Each number is 500 + 50 x the weight over its row's rms, rounded and kept within 0 to 999. Layers, rows and columns count from 0. Numbers have three digits each. The size before them is the row's rms in percent of the matrix's.

# o: layer 2 attention output (transposed), 128x64, rms 0.076, rows 38-95, columns 0-63
# v: layer 2 attention value, 128x64, rms 0.0611, rows 39-95, columns 0-63
# q: layer 2 attention query, 128x64, rms 0.0609, rows 64-106, columns 0-63
# k: layer 2 attention key, 128x64, rms 0.0614, rows 64-105, columns 0-63
o38 114:544483482526477441452494477524426501461577652499495476416515503498505525412514482523432511522456512560505507437523500402593399457585428474566497496513539496507576499575492566424558516507455441
v39 104:424541584578508550467475530487451428506491470527556527511512455541460470608439498488421396541397534393482558475525554515526432470507487433570476480508511516521551507527492588483573508413470422
o39 118:506506588510561445435492506407528454593473515557553563534538487462510501502466451477532580442400441449460465583488475442539395464493564547476476483472447513533547523605519430581522471446433493
v40 114:469489522522445586554458517612436461449555551458452499601512418481462562417489503460442463542427379499498601498534492525486447521495492474520484509522512528592566454497469473468532543541562598
o40 127:457489525601475544555507439568574506454513419444507512471535515494474575527456479513554591528400455514488537494512478463488432518510645479364561497483446414568470523478457450525547530456501500
v41 114:479479470505503489487517516549557509562530560574555489494455491437467532475492451546507514622540504532529514411416480448417559548483412497552512493518350555498521403549506447607565458479460479
o41 118:528501480427396481537438481493549506520544417543576443522545521474406574559589571457568470469492500446454399420496507592432556555482504519520486506547471474477530445509452483529577539597499515
v42 124:505469591563504565496488507456582480463436421571493473370533437517500516429477525529477538530532501522427510554429506399509555479463556549476491550416539399525423546506575463544534521576490522
o42 134:467517527480550479469555489507491488437457530559445455498483493646493483475622547472458452549585530496454559456530407422500441496503498485578438523391567470571520491509572498472511424457560545
v43 116:579515557434493484494532553396521509539428578502490506449527476484413488616463567477490534531557424538484429576480524483511477478525600563490432521556416456551455454522484463470414530591502543
o43 120:442596482417494537425559525473518409458482522475494420536558558583576574482544489478420485580537564519514532541506417540434604501502519493501502497521517428528432445457450504470545429407508500
v44 142:477389475539495495492530458524543491428533550465540473478510622496423546454441600462551479509444585490449572489552570504564455428546493521468505496496481437565449420450520518397452546547498567
o44 143:501499568458493544499505539568552509535452532338512493534437530571468538543482500544448482410516578497484528451522530565527393514532562394532484425556503496527367533471502512457516530438514538
v45 110:501553545535492439545596498581466468415458453521507441525451497451528418416581520534464529483471543580565539538518533475542553485446462599476422540491535492538506480556453460435621477503506404
o45 125:514498503496533472473481494524566514459503527524528505511452462462482516465530489501583411446488499604474522510546665468486377539429465667494439536422483497546504531470478485449443571525500476
v46 117:543503464478438568445474515544453528485547472495485541523502583491498464443535566494451549440576528444424493452422518554594543465434563563459421424451448549484565421508553459510508528548470625
o46 129:467525496522518478447503495519562548370410528444483469509551495448485577495467502592412438495533501480466558469478588589550501530506566367504502431468501477561593450504498419490500517583533506
v47 105:560403455500426544556548540399473492474450470538447437503532505479469480519450508525547635563508526491460450533566569536418544588450420456544421518498529430527549570468472519545495567492514465
o47 112:459491509593395512523544501487472447479420527618443565516518520473608475538484424485501426499487516554475453460512411643530471483611489526503464492496489427522440515555493508469465503497460581
v48 127:554564551432567567462529439591535461489494538514442453597530467512504528453506424532457443503427528576456428508490575544453484404454518441440483495471528540411454512449520584544520446568544453
o48 127:545461448527521523438565449499558517559463476430440441594434511604461409538525459493521551464459391517523435562513463485514563468431498559430484554410512551510590447550495557471512520519529547
v49 114:471599527526446557509409479476424634431511481468478526609494517455479529491537496444399452456543522537472533465456476517489470533541502555576468624488532569463502542565510426442447543515479518
o49 122:460438543590463386491483537470490504441555487505485455535542495430480603458479431543440628497533534553546568542441433478454510498440495515525511449495484579525549583525417406571460491513502500
v50 119:537534464499587472539521526467441507509480525437507390449434494498456474480468497466500480558486526455533546501416585469607583440512464455431580420503487508417528635509425512510593463497516528
o50 138:434507517492552546493447509459447516562514492547435462525461502495465477563588508477533443391598414422474468570437582465616507537549552523534561541446525542541434506514435523434471502545429467
v51 122:610525502533471445466415513485535500473466495493491464557513572428467508437491448556569453500541569492390477506541460490652474581456519502509423455563468549603447496442440503457489544513516460
o51 128:466546472496482428516451575554536478444496491487566532556434517447519513511493487563507407558488488637452474435462476462565515456556425420436498512557420579464495582502575516449538597498501547
v52 109:522489545443496502507505478483440464596472480584481446433419398423573453484542389459493485486449550446455528480567545475473526503490564511531444506611493516406516523511522523563498501539518636
o52 109:468603463441457493597479469470514499515479450486499476513458527519544483418540421474603546543540369482469510500509448504534569539549548514541507441441489510533571471563488550447470559592392425
v53 111:548575465471511553477456558567513500453510431555408547512550474570447434461495607578514496418497569495503537406497597421489465452472579472552446508459446548533454460490452590467543484518517521
o53 118:551504651473496393502427396418572494448433526518495445551541531485430425500485498595474521549498485516507465475530565532526481555430517456439513596488438558485542455553517538498473465514534548
v54 123:509469502516468454417520561431584563515586460473448489553571385533460597604543462443508531455434461423423492529445510469480403480552477499580479481497484555505507452468522542555545475509554537
o54 130:584515521520511471434538481425507432512566441478472519534586444514568512533466477450512583543542425414552450412527379457528481540558467449380485531466492513485511470513516558543519451525607525
v55 113:563538549461568370514530462428517459500531538492476548473421588518617556496530403490546512470517519416495452494483468427456589504478468494511520499620469568516533556504506444475503459505519401
o55 120:506531505476518487542514608510484409541599513408534567515426448494478400487557486443495445493562509483537427486554519497494557496537439563567547499494477508374543542427488486509461554614509435
v56 111:429456461563510346528560492405513527538531516468495563532462465511550523631553433558548564464489479466537525514501625459540464552493491488484453457518504446420539492523497438523426468543440501
o56 127:615547488488503511410528527517493438494506472523413593463534506468592488545483551524569524456526520445600461576533517445522487556518448402548505496513528370484463481407488502509438473554488416
v57 103:485484496457540455532474469436516554593431394439561515589406561501533454495471491494601492610512390544469526456426494505557498521520465463454463568482544575496509548517499538534534431436511445
o57 113:494425467511460497450478519495469512615556415563497549504510572382371501515504495529578454427574519561544482600434459476513511434477471566521442533528479499466456528480483584500546459557448515
v58 116:450505361511531529471497552516512451437488459557437417484418439515445508517475543401566544621506571553544491575512507494563571519466389505495497534512544459509542466482485483566526543556437528
o58 131:532517477475477526466492489434476537478386524587511445542428528528490551628524525475505500527475424445463467449532534569574419491579517562520416507515493394596412560533478445476491543468467533
v59 110:501471473640453564566498479518508569506449521420525484511500522496372508500479573473451459406533450492528432540530527455474492481426514528491426534477487548568536607559437518497446506397436466
o59 116:455465477539542434482521484553448480504438570602516503527647493517451470461556474567410527422440574528527497543504474500502430548430500564521561500512519461479485534450459473580458507370438509
v60 120:499464491511490540480491515419474515623537555561425572468437509537514528412673517443510488498444463527510499494570494492492505506500469483479436564499446450381488618494492539449482483517581511
o60 129:469466473570510522520522473522498543540448441525563462480466530429621439451644518463531602529540493466484546472527427575516506496523522478496511524427478541451555482367470546467451438541522413
v61 119:442438478519551476524492466499504423541534430480514558540486514602485590443453489561546523576503543460583473477544582484432616445382464490577426487484472525487514573436479564459466497537454493
o61 134:520451545515510433529510496503480459582428516561423546521487570529500450595525494503422492457414560430519381519656512529546447514493558469564527519476417432448498489468491512496464505590486500
v62 116:467612485470430443505568491494486546518553452513529451411557543479476585473502522465534560542564509422504506593555495455483571493534496524417512484522495507485553457445502586470526358551558407
o62 142:432570490391473544413544489556432502502479514467479547527459436530435476560538409467474471522518567444462522567612502543500428578549391583467500487515523589473500457458512530494448476565536514
v63 120:524494590520459434526483454623535379488505523527476505515509416510494484564504528521436475561524525475502512484448515605529524607447554515442501421503506435347507488513476559526527483500579449
o63 120:511468451558544540552433580520566436462478492584570515445463501554511503528445461492587423524434381455496493572433514422577539538447508519479455516445557493496551456534531470441541418546580512
q64 097:577455551545556442447537521412487518473517533477437539537536500500523419457511489507486485412457549417483578410628455493533477614536439515417515490498502517478509437463453524551569488491519610
k64 099:464501507578458513500433496462448534464616426478387495583585508440512507542418461497533540543494532552470609479497557502466487508493518529501501485446453530394559590503414471506479436579479560
q65 149:497485477556457501373476455518506600519524496477459584609522461392509502543477546531570381513446538535559480497438463486539520511446483546478508520448478490487569614436485457407520499527561514
k65 135:560442516545549473395557433483485465607525421461388472548509535455483544487440510570484471452496560516519527536497469542482508444518491500426466508441522562543599544449474442433643486523495520
q66 102:448477596510565435420456447512498537528519473514425564546575528396492470478433563511568525460455582519532517578478546426399456471477557513515532496459530501526585510420571421447554467512516496
k66 091:438514441446494571575488577550509492476525524530526520506427546506479405546586477509525612461494453496512447464473515512497457512578495551482540507516435374441450504500567551630430448475511427
q67 099:392462490543507439499500495511452540532525475444491522444454566434500536471417444656537424507490537507561470516448473485534584463505572427527470445497453532584617540471501465455570517492561515
k67 136:552546467501438492588461520491482537385480554512600566542468480522471436501551513444448594583507378489476478481423395508538478507464510513548491458527547545480390467507528613509486514489524521
q68 097:517418506507507518561521545538512473576438391518560405468538597538496523366521532436456451505485555516552532529551471492441466423527537424487471478585510494491439440551480503597542550477518438
k68 075:467462542443441474432574465512442430402442518473503512522599464443529425534488539529537532546485528508573449497519485500525563636462524418524434546530546535518516585450447416509493568429547489
q69 107:494591453451499517567569481486497536473502527515436477462472544459568461519524482520539507559510489532363539547550515490504404618456464541581557570488414429442507464547440502528445514398439505
k69 102:500503501503432521519507586550410531442442538577613544483430459487484443486549476518475529490505420520623521482396479433546499510467500468568501509529533474533396436503550578509390547540502480
q70 117:498523440550410479548486558504497524424498541472560429455436490568558535430538466496493473484570545531493454437477442536545486550420423503500507510580430521448448546555476655566418534543489505
k70 129:582487425447425513514538542510450515403505540508584547532473498489506450471555501454419575575480470535524538491414421560532452495447457424560514453550572550504371504483465571535466492472574530
q71 109:512480491504539503528534544591409470559409489476536598457443486529485514495541426495494546503499434461371491576457586508532472479424568568528495533539418569465450539490454558546420418525520518
k71 111:438548515502536583487535530472500573525506428482441405582449570516461488552553485517501553447493530463370463465370461536462463553496520557499538469511499564566391493453527514454602514519526511
q72 105:524575505434516482499478597492475474485545578462487452539529520534465589520449470604413578506512529531504516439434498470435469589478534484436503567413431509525439508483460560505430605417462548
k72 105:455444583590459563364475466494387365594520535476456528455582534495455477511470434498472557505460503506484542491567475465535510479549542539549513555539523434516552545515452478526535427486484546
q73 103:520512574479487469459459513490523484449438489357564486483519499467406481560470547506588393534512492477524591451492598515524536530525504483516478630477477597487553522479389485543494519479429534
k73 099:498423466465447450472382579549538514542486511529538444480517547460490503520529516484435548530464566505468538537500540437427475630441534457474507520542523574493406496597396466520519458615518486
q74 091:443471476487509533538536523591548466601487459486456489505544518586474395545501470554524552452503508412469491596518536557446501484499445577520523372516490433527531527514370425557500435501481543
k74 089:517533502484653440484416472531490444478579571458460452515522520474506488493595513440530465440508619509491416419482516528499524455449537543482467503575425485525461460512499573421434569574488499
q75 101:395510452458493569440484534517565452532478517560554472513424481480453542525510423445573470433581526596377575587499498572521489479455506555462453455505596539503499518482440468539543473462480566
k75 090:420494492470573443446482457475541519482468499525457573534467519472508597438481571509556513493566481584518498459457453530496584492442504499501621515551533429523369511540528571417432417468477441
q76 099:414547494517562514489463457543492475439567605463412500459476459543534514607444596521514506489529474483404462604482565461539449511441519485542512563499556361503548455523535473458444464516475498
k76 088:486528513490504522490555520529463486572439628501571448434504454539519527459553514481508537571481553524391466469584475471570503565472513508465507486450491463579471434464566587484511412485356445
q77 105:491449600378514496488459570503552507469510483450602424479390564461521492529536497542505553496552535394529474534473476440459583481429465413582553559464589468508507543536515490495453457514484496
k77 106:432410483376565471525448485558493453596498539481476505501457475500383415508463509417511517489544514576513560542503415479585515517536516546480517449404540582482598495507535497471541460505567517
q78 103:469406492531481529482556464468520479509526573520563436559482482556526451467508443421468427579459450462366507489510508533548641478564560502557511549444561556533466521457526427446551544441484521
k78 108:569494449441620501501459539453501540519480501455464523557514427476554520527509587516467437533553507452483507509516550442503464560448381538539551430525555470406549498451477567401510536569542395
q79 094:559422538495521456439499486494542599513481483434512583544543536514562466501380410444520413491522507546512521534498474459497524539549408523429455614480480489542459397562423492544565502483549532
k79 101:469488459482447494587444545489514469474589494499447468433574527468481569504533481436498412479473485465382486447540584558520469531462542422532617493516616510545457516497390478511526547445537539
q80 102:397566518521488579473569526479545557484451520498544552518546442482566480517491493455506374556458532518448542563488440502457376509449459419443512492556451539536534583479414505521430584490546503
k80 108:490455437577489532530487437427492432569438430449506490490501562439490604501579534567562483608434553513449481472504487619460460534489504531469454638437493508449507563507448487507515451499503491
q81 090:544488565534503436502359530434574475516365560561521478530448493478552481455484522529572558465512420548501537602487518493470529419503531522514475544557496527548494426490530385527493484416529462
k81 097:559566526577570450540442540471554571487543449481391471448490502549498525502424546567536622556439510496541555417572547454482462478540566471447446486450457499492414422529435514464480524507520450
q82 080:494496444495547467469507516473526585454597405594566539483446481482478582490471422536498496549457489575550465580506487493506462451533536431519492472511365510558500400471494512621476544526457439
k82 082:537458427587395541486453496459487519546532495492503518568545528524443496534485440495581506476436358476460501533502453479553513445478479556440422533473610540490481631538584508552459515494477553
q83 100:475532491486519451484355478604530538531549577463436521448408445438468483529589542540541543518433521456419524481461487474538542552538468564506463498470460565510538461454517589388497554536521460
k83 101:485529439554480500480595532553596521560406564405486554519492431550465395469517591457452567464499397438512526553532499453537408528462489473575529510522414504493485476463530476514517441495569513
q84 094:600495588514510424502513469551530375438475514508414601436566545452551535519511577490506535469509542429483450534507508496412474552457531536505455507467466608483485566413440420536523528500493469
k84 090:536531524512523555592536575489413474577492496481518381493488530573492517611445413489472479459560444471527536450459485560524402521508495517459496538555406542453396433524430514509470503552545544
q85 110:408472499479472445598468535585479579480486574552569570469485463454421456547424523475478538511445527439480542520608459355507461492586418470527498446522481557505510506511536493533501541534559519
k85 108:548518451500559543568482496476493402510466504431505561492569485525437549436492577519477522555576459440455377494487592505561462542556492467501389519513473537458512525491566364566548472503549519
q86 102:497584505550511582569427504515470498563524473407554477482579481489479531497560464474550534492515513487548417448514399549503488487460475420447559440521521520518396527482562495606517461414492376
k86 102:511470539488555498486563446453584455519461531512473520499525517404533452528454457536501493520481453514530536584534551476370537416605586595405450507459434468475553516473421488503557488521493596
q87 093:509487447413544512439456430525506540447450557534419493596492414547460516424618485525535563545620597537489468451515463531461510504512451560425411527498528478548444549537549476460465508505500500
k87 093:504506518492518549536594444618526418512526463410532558397476484527587571450413494462500568485452504456495546511495437500462517448455471417511592446463509420498473563455494576501517502459589498
q88 104:516443488572548544475443455523528436514402430471573455468398515562506554475581470587439519529560586563483566384497463496427500533534472419535531506485426477480457488470528527488535562571473523
k88 101:464477478531477445499462590561532492501456545495435572515517460406499493542394529533529433479411572455610453565513456521573462380509547552416558537489489477449513505431500446518578513480537502
q89 096:422475527415479559415459520517600545452522518455456474552588421550489502513617569386538465453502481425532570488474506461522483457567529508451493450452528558595545506459520524567442499495522519
k89 099:535424508484488538526533479534584443537447484398567529410532550544429510417581495472497548424478509435531468543536559495461406550482425560505450514546534522483538597518375526527457479551512507
q90 104:516594541495425578484506396482529494505484508566614475519475618543546583524488412509494494477555520508542545462484522462527469454523499512559373526435440415452472572448527482465485467427466512
k90 103:449451521538496457582412529553428502479499419554497513576425465441515583451444535578380445466512510575499526557471526514485525444562434556482441462529507539561578498476462593469541467538497553
q91 094:510496439581479468568519516530494533487483482533570482331523535507504456494475483530465498575451501595501592517496438491419510472593513460529492519386497458503424457510526459614497422562479541
k91 080:497517452413451525482489541553470433447514540447464548482515529404500589624519541506490406483514407501573486532588534458544468465524522481509426459550478608568461507472529456478441527524549405
q92 097:556494512500605561472452516497515571467495531526583427457425474419433506521496470603490544544520465473577449391425497429575468507524513518591539492513498442497532519560446472471470504410580441
k92 102:454506515509436539512450504580603454520537560496544642584445452497447430487488499474503597456503532555470551539465447541479531538531458484476483390401517483434559464480480410495475506576542500
q93 099:518467510565529496493478458440446546518526517432431435600474476532487454512561484474445534544543512585502425477493518544452592376474533566586539516476423455585531495518411560505575510427547531
k93 105:524467591507525465456499534587555550558642565413440495528541470475528500541505548552544527512481548403476427537455438462512440522456507505456505468424432458507583528461493552470444566400505515
q94 096:445481489473416500509499514546522462532425577532443611537499551561447578582478482447480536499410535518467479489452478525550526398504560457537641573445467485495506581440484486447514489432494442
k94 092:424468472533567500427517475437442557480496474410566474525538471580552487508506475573458604593597497550505544457466506477512394477463479474462455441480513497564514526441436568436543562558498585
q95 098:482499441625564424510554502475491458589463487466491396425592539491495593540507563524473509410512455425509503480544588485558473544444511465448445575429492499506525486506432464512576517442547517
k95 096:450561562506495509513503546490587491450500536540539427552487446496562506394534451454489434615532526547481472484454454429534517511522573555542501505537514460510364410504434465583424531540424510
v64 102:510525523519512455462484557596438470488492454491515527539518398498524526565440540539444462524529439470569485529465386472489492407568515449540500506384546582468477516573447586596528557466446443
o64 120:571510421432571498511479474486524525498486473534472518579520528492449447560552570519486422471464475490546413601508525538538465556497415639502566425577510487513475462413520446439458487485599496
v65 102:468494511581562486588589489485563488440516559458563481404510466542493578476451463588516488534436407537558430516509550402531487484513543475400514439493521486465492520575490494501525473514517360
o65 109:491465411523430519479485496514464574536502488419494578537481500473492541495473463527471468468468616569468525467473583543525483584459427593468517532587453518427541495535488619464380526556558513
v66 107:525515510590454485540531500437458564405459509468521405507559540466574515464481595530453502509506514526355509475583513440502530545512472513535473572496593455577592471487387454495493548482522519
o66 124:490428528471474432506497452528535459501487478586443517446538532544543498488516527427448470494530533500457478534537520604434606355459539513522510543455501516532481490517558451513529412564381617
v67 109:494517484498503577536511465484554516463537475627537572507416588482576528478473479460551483455455502546557549490432403487453511473508563492524527556390535479406428495451582425458468449512416529
o67 107:488558505463570487563532481549432436515506558457431595442549499503447462500537484551457592560466526439492519574506483415518346572512509488500526543463514604522519492519427560421503478481485428
v68 119:494561440514511541446516504472511576563516482481495523535435464500570384477583478497426529436516581526521429480532439513435577519433442374478552557545471382512543508537499452499529508430567513
o68 134:418481598422477550493445514508528534451459453576640552500447480507580503491515449477511537490406468542442603506488465451468596457490530449518451441489572542550488479513560405461561492500485487
v69 072:496567507466519478520474526454525520608491557547545433447502459503543495496571503503514367549551447588486617382501524469488507551486515477559495437447484432514604509466554536477495589434453494
o69 077:535542552461469502463554462459536411563405527464427576451437407595574505484537485446501483494413477546513552561519531547528506468528515565543452468506555461510530514465413424606495463561463562
v70 079:502438430555542496479557451567563525445486491462538514522521383473527480476593609554550463423399525490496497494441449492462478440424491444477524475493532582570539446561505477513555439463565586
o70 081:460519521468528459491475551486450523510504553602574496489481484450591491513511474542428524534546476529538469443546476482520533569389406570523498553412530477528493491552537347511452552500485369
v71 125:540501516609492454482466493534450471594498474401562573420519486567606460438441476495491492414554495442531449463492515479460510540422558514480449575533508427423508532454516553508538548608465526
o71 131:421546442484365539574464476545517524409511523510506522503445465367539601522481427473592477568533488537497511633423431543545499517487448478490518497496452532501493477564508518493453438483503521
v72 097:505473538411491557587521524589485424506436475452506570496572550587377483463474565513549523427481452590564559528415484503424488474490543522550431471479576463546508524473478543475502525481434557
o72 101:553536460549599477488475493416447459508587482444446465521495489474529484565511444504497424508571403395445437480567544558527451631517481504486586562433481545476529482493475470474451582550491528
v73 083:463405497555508425531518595489494435558496487464529488505493447491488562514504524457524582421467456584520372543522427416524505517586519515484519530572554474540404487516519452496493503442365533
o73 085:581517449445563506480487551601444514452435557403434563519572433560451518445514515496534401489513571467475453528471559457486499499473523428428504497552452550427573485527581456464572486516575515
v74 106:403508508496618530513542475500543394474502500458525507517445544626463408516554533541532479418480462459474505432471568508461610525510474565489531462472560448627530489468524514469534483448462554
o74 106:538527461500482526436486453518408504442487469495525531540469522423502580493494422567545474480554496550550580370556464573472527604509467437519426547431501492474519546480428485455546573618465502
v75 094:526403478478558584493452521409431561518573538464512457454504538468586464609522533490506509526554452427484409531568534437590486431461433498517534486475472478476532521540463445484439540477561397
o75 095:476432494564457435461489419573615520417571467584447532514535510493516450493581560474454521511418502562557545434543537488508582410529451462528482482541546499424574477509445549519497436505570526
v76 117:580520595459595456460494471423533481548448501495532433424505538530525504522460470500467503555494467441539500488528524466496458605543420467435418496594566488550492406538506544633538504534463440
o76 122:519454472518517474516445494509395571553487461432500538590524486565535527424473520496523461443526530509506481533381442538541510394496434545517445447564527539543477496535407554457575490409531611
v77 097:494515581544464560491488482612591514450545527513529524465491494415565395457483534459561461549457439606480438491528484492554450467464586492492556522513501430481525445553543450410432444562477563
o77 103:480515497424479393513550500508405442521418532462568508431524434489511448399541549503495539575531506513462510566445570450435450511501475529598467593516516559459533552436578552484479509494406478
v78 095:462595541507445475465418566557468552447547451422407532511454520520481525467497512561433444462432569517456537510561498563543506565474525458577518534436407468483519568432556492500503620430515496
o78 107:450548490401494573471468501462545470610457472590542506503496557551469494515548544439639545474485499488487508562473416498483514498576585463511483479486522381503544422388520490504543465500456445
v79 114:447495496569471594508522444555524563472554487517560434536467486495570458457499527442533425427457522586507408540534468551436570518435526424539556521468586433551516457483530521405473415472465565
o79 109:500537497425527445528459509553454435517431450518530600435491551436545485455477555539477557586520567531455507568465546432391470505471487383578503513472534557505474528425531434468573494573449458
v80 099:499431506548499575487490539511478483482494553507456474579414519499459465577508436601482503483557456476449538524518449507561546590529511462536535420404563448588469558443381494445511539400542505
o80 112:510458545445540436479461469492503452503462525571470537510463501463374462480506518486533580489525549498510588484583609488482537484694544484492416457486505518503532469474580418466461459539487466
v81 097:576441488438412482509430524510542549525492607513519564552476607454514487435450478523528491413604509539474561464484553502399497524469521408560484510466453555463582451495423495480515489519563429
o81 096:454535506505477497481497542435554454417621505510455477394537466555549489480457452362479493554484491598465538466569520470578511470590493532527484539439543554557405522534507443526446464450454510
v82 104:560441536487488573451457535491429478501488525476465516460478387501614564530507420542493476396512540510515481577521501404558490565469522468550429550478540488523421582427506481473486626460470479
o82 105:447554530497523476524404480531501505488527514625434586504581465442452506490508584512585528446519501454519518628482540477549525457547501457501454415560461483485575395486523442464483414502564464
v83 088:543536519468436503547552531478495474424468527638425585443491539489502508513445440416525495453502504508565578515598540520477562415500555545416524536482439527416439461527568467506478482568488422
o83 093:512538438552481548516569524579481495491593521422494478366527496585457570467536463469472425445477465440437483432502540447502476560497512554436520460574470560563470515522451638451506541489468507
v84 092:541533503434480524488536479501544415500489421431509494493445411423591542439575555481648508501554517555502436511540577535495576512445477462507407547594516486490532438479560513453444497475476461
o84 090:477588508512478515534485520527470534466452550559582580398553418541596573426487500473568453419456543482451512461541508456441521542356485439584512518497468465515422538446532475540503486469503519
v85 108:527385502539496471554440578568464428527561472468526488489505520391523464513541553500443454417511494563563488507516568402407448498443543453516478511537559469418510531499543571547531575573499428
o85 102:516529436454486515489579523550485543494510510433460559533479491493472463535564491412566542558528472371433438563494520450566491533449445586556513540545540527468535488581441385511430436437551544
v86 086:455482548441538474414498447518475517426547614530489518531497435468519540527469455486446491445460538456612525667519518508527451511528372487489520516525526554433533462515458554488510490611498468
o86 091:489591497546474467457476524492445591489547462561519563525622562390467477524435550586484482479525531546469456520428441471484402475521459513510503468574465407488511456506510506462569528403569440
v87 086:525482410588552481435572456507442423497534489495509463448471526544454492496515567531485441558487516431622461505536547502553423523470498409451486467526568572391452598408518534543505461512527509
o87 086:504479509583440524558468475525483594566503543491520483559412521388444495528479503531496583491532551497511460534444443441529461502511455526612556489515415454539583455504426460506437446528589400
v88 103:476524528479529524412530515437508415503450447480580512532497526527538476481489493505418436520541568400544451454494481501495470524515518396532639541458585370492400543480502482516509504583521562
o88 098:495459533464482465522471464548433496465566482612411455627512485424483451454601518538450610488544523441466480527451412470519531483476530490525524439519510572552492606539552455420529476481466481
v89 106:495533518572494464516496494517513470509492474465504552474498486507568565447487611515464483528466378494559514413520560466413498512503566502435471535552516513360477514532544455578450561546347469
o89 117:499581438434465515516574463525469559484475589413433566524554462575521504493571412447534431531467536471459467531507471501589451598464439522525553533504417457530498419538458591510476419509492493
v90 100:456440464496466453512520468542478532560550483473592452556547555438527537473529472526390501507383435554564484493552406507568478409547439483476537509517480541472421566604521496462508530426459568
o90 096:539467499490607539507567608423480514511443498544466596550473464524517456498520518510409502550399528418411456487526515465542490418525488498449518489511559519474512453520535542462519493588579366
v91 104:518481501575534530529451519451500565477529412505491516536574428500488566526472616485469514516460428399466536513414512402457367443479512455439482492485536561497450599578501466535529521544525555
o91 118:448466474480503498577557496527520566522583556493399455596487553471505357577524486509400490542548517450511428487552501521571495593420499526483590498487501490436493453575502498517438453450466492
v92 125:491471566529539451521556527503543456478484505410605435374527563543460519413461559449460479432536427563537492501516559480451471413535518486472500457568572570508516465478576455490499479537401559
o92 129:613488363578499501473567489555458519491525468415456487484532472492572504411473484487514422472481541528444419567427452517537480558430493519511548553491443593501584525574433532504503503563474538
v93 091:457469492426516491506463524510467521530539534408466446444482503483527652547451523441507475488410385464414487487533497491523459501460539526553545593539506445602485457477532461638491522526481553
o93 098:478544499516526443405481545456564468551516513461472457588511531581485486404614549458558434514575582510505439542501443495456538496446506470477400457474495466429522436512455624546575488499508497
v94 102:483484432503565510532460510488514533499496458563563612438522438450508535546535557525585501511556496425592472535489465444385438508501504439545538536417507473492466567411461435478450468580602522
o94 114:491542563437505490497484429538531503472579579504436437517496494418536489569553443501410559460517516492539481502622494437559430559423473464549537482492566465509530523625517397501419472479497457
v95 112:536516601425467482544390514458512515433600459546482499477521527400553517515502489453604447538474478498516560575556493457488534504513450460569448533535510451506414516498557393459450577470567456
o95 129:501458526442540458534494536528469508606514547491426513461540496581503443496549595390497533439453506354434533486600544460526459451531579489559485401508552487527459490565465544495527460488462475
q96 118:427507530549465505480585447466494534544433496437495461471551488453522574450525525417522401498492590524449519553485456561471447478371554498521576560462440562487457577427489577500481577514436507
k96 082:464480536550515503548527442504510561515410426483568544387513473448540487525527452430566464463458483461418488599503537504613486426547498511570566558459416609490473528473466515489550495463419508
q97 110:613523485550440479542570427500486507511543483456508438445605418514559568419472524466497496562445506553470540509487441450483552466406515485420526500507476654474506508530451573500525499527415509
k97 095:607516515487402504571509493482531546518528430521540494448574498467544508422531464444591527438408488452477474560498465603559542414458451528510557430466418551549496514545421513537533459510420527
q98 086:493467489477484440465536484454528582478555518449553383519535511521510505563514557466462532496520484429522510519477385463439501527471472537464382452590497586491488518591522568613391545513508550
k98 115:553475550430543441543531583469503510492440581538528494567461531477458417439510484469500476474504441397533437481510460485529509492567486427539509425454442448556458589644517527548533581510439456
q99 100:463418521587511442501455482439491517450536476501521459472437514481500519432470548457554444487560453547578547536399358508514502537489499515510489601483594620477451470504526534493505466532497616
k99 103:583461514546421510460575442543445496539486479483555519499500529430587490504456576567461624530425435549515432533430477435516423490513550533533509460599500484491489565496505440446540404468461553
q100 079:453464542496486468516507603505539506453465532521494575412447509430579410507457536508446531427504459534537475438449499465441569447570403427577548470500551553610579507439536451478538494519547499
k100 098:580434510480482488507440533456516503476448492595560552468434476504530411510505512567500555516417417497538500472499565423476617451557443495495519452504567559582557439414543417474587481501532517
q101 092:491479487540418629528500576466492559497465478432498491513447481531545543498481477477523437491453563551404553494466490519492556409405547462488534490519586594494569440369529491445505502462584490
k101 088:580408552448484467565510600547536506513426534504499615499480478442459514427451472566596512483431490476455519529463524454488537428521534545465585588490474530470541403415506430462472518551483535
q102 093:520489511455494454592573491527393530532385480526580479423555522491531487483531490471470516571426552451429466501478507550572586434516482428528491568563437578413507516508546413437506555496485507
k102 088:494413509461482476522495430501513537585449536585529570563437548460454509561452508506479380507468470543494552468499586448455502482469514585421536494575536494459529506354432498483495531593551505
q103 110:465524435466512544479508489575483475527463541450453581479542431497506500420502465459504440544447563467491581409468485623533507565574442476534543403517463444494576577556410543463545450568490511
k103 103:430493512451589498437478539459512505553539487456472449606480540502464504505563503446425451479515629546442511495429499502575484468485516575520530526529447515594494547494393579481495446594456413
q104 097:514439502418547469493460482510431481545563475555468433553461644495485350592614518536494448453548500451509512437552515512523531576482468518523550567508462539478444535499423526505437503498530491
k104 100:408529481470466571495565483560469506595482501541458575436424445545493465527459508484441450496550558536492553470463494557466546494448507601586466446539548471509524472383446500483466448479638537
q105 107:470579429512492546560475466503475477456532529568497539549466515410524512502541493512515530578469529496474443537441512596554384576532529603460523495505369363498477492508563452489467430467501470
k105 096:379509392520475479508430524489479443474484573470527525522495514496465547531610477562617478470461574440537505531490388555582444529493562467464417582497529451508431480465531497502511503565532546
q106 092:533542474427442436464435492454478485555479523577498435572425578467549480621605504527465551536468489494527508432568500490512542522454568486525440525426456424491497561490420459500455583563546444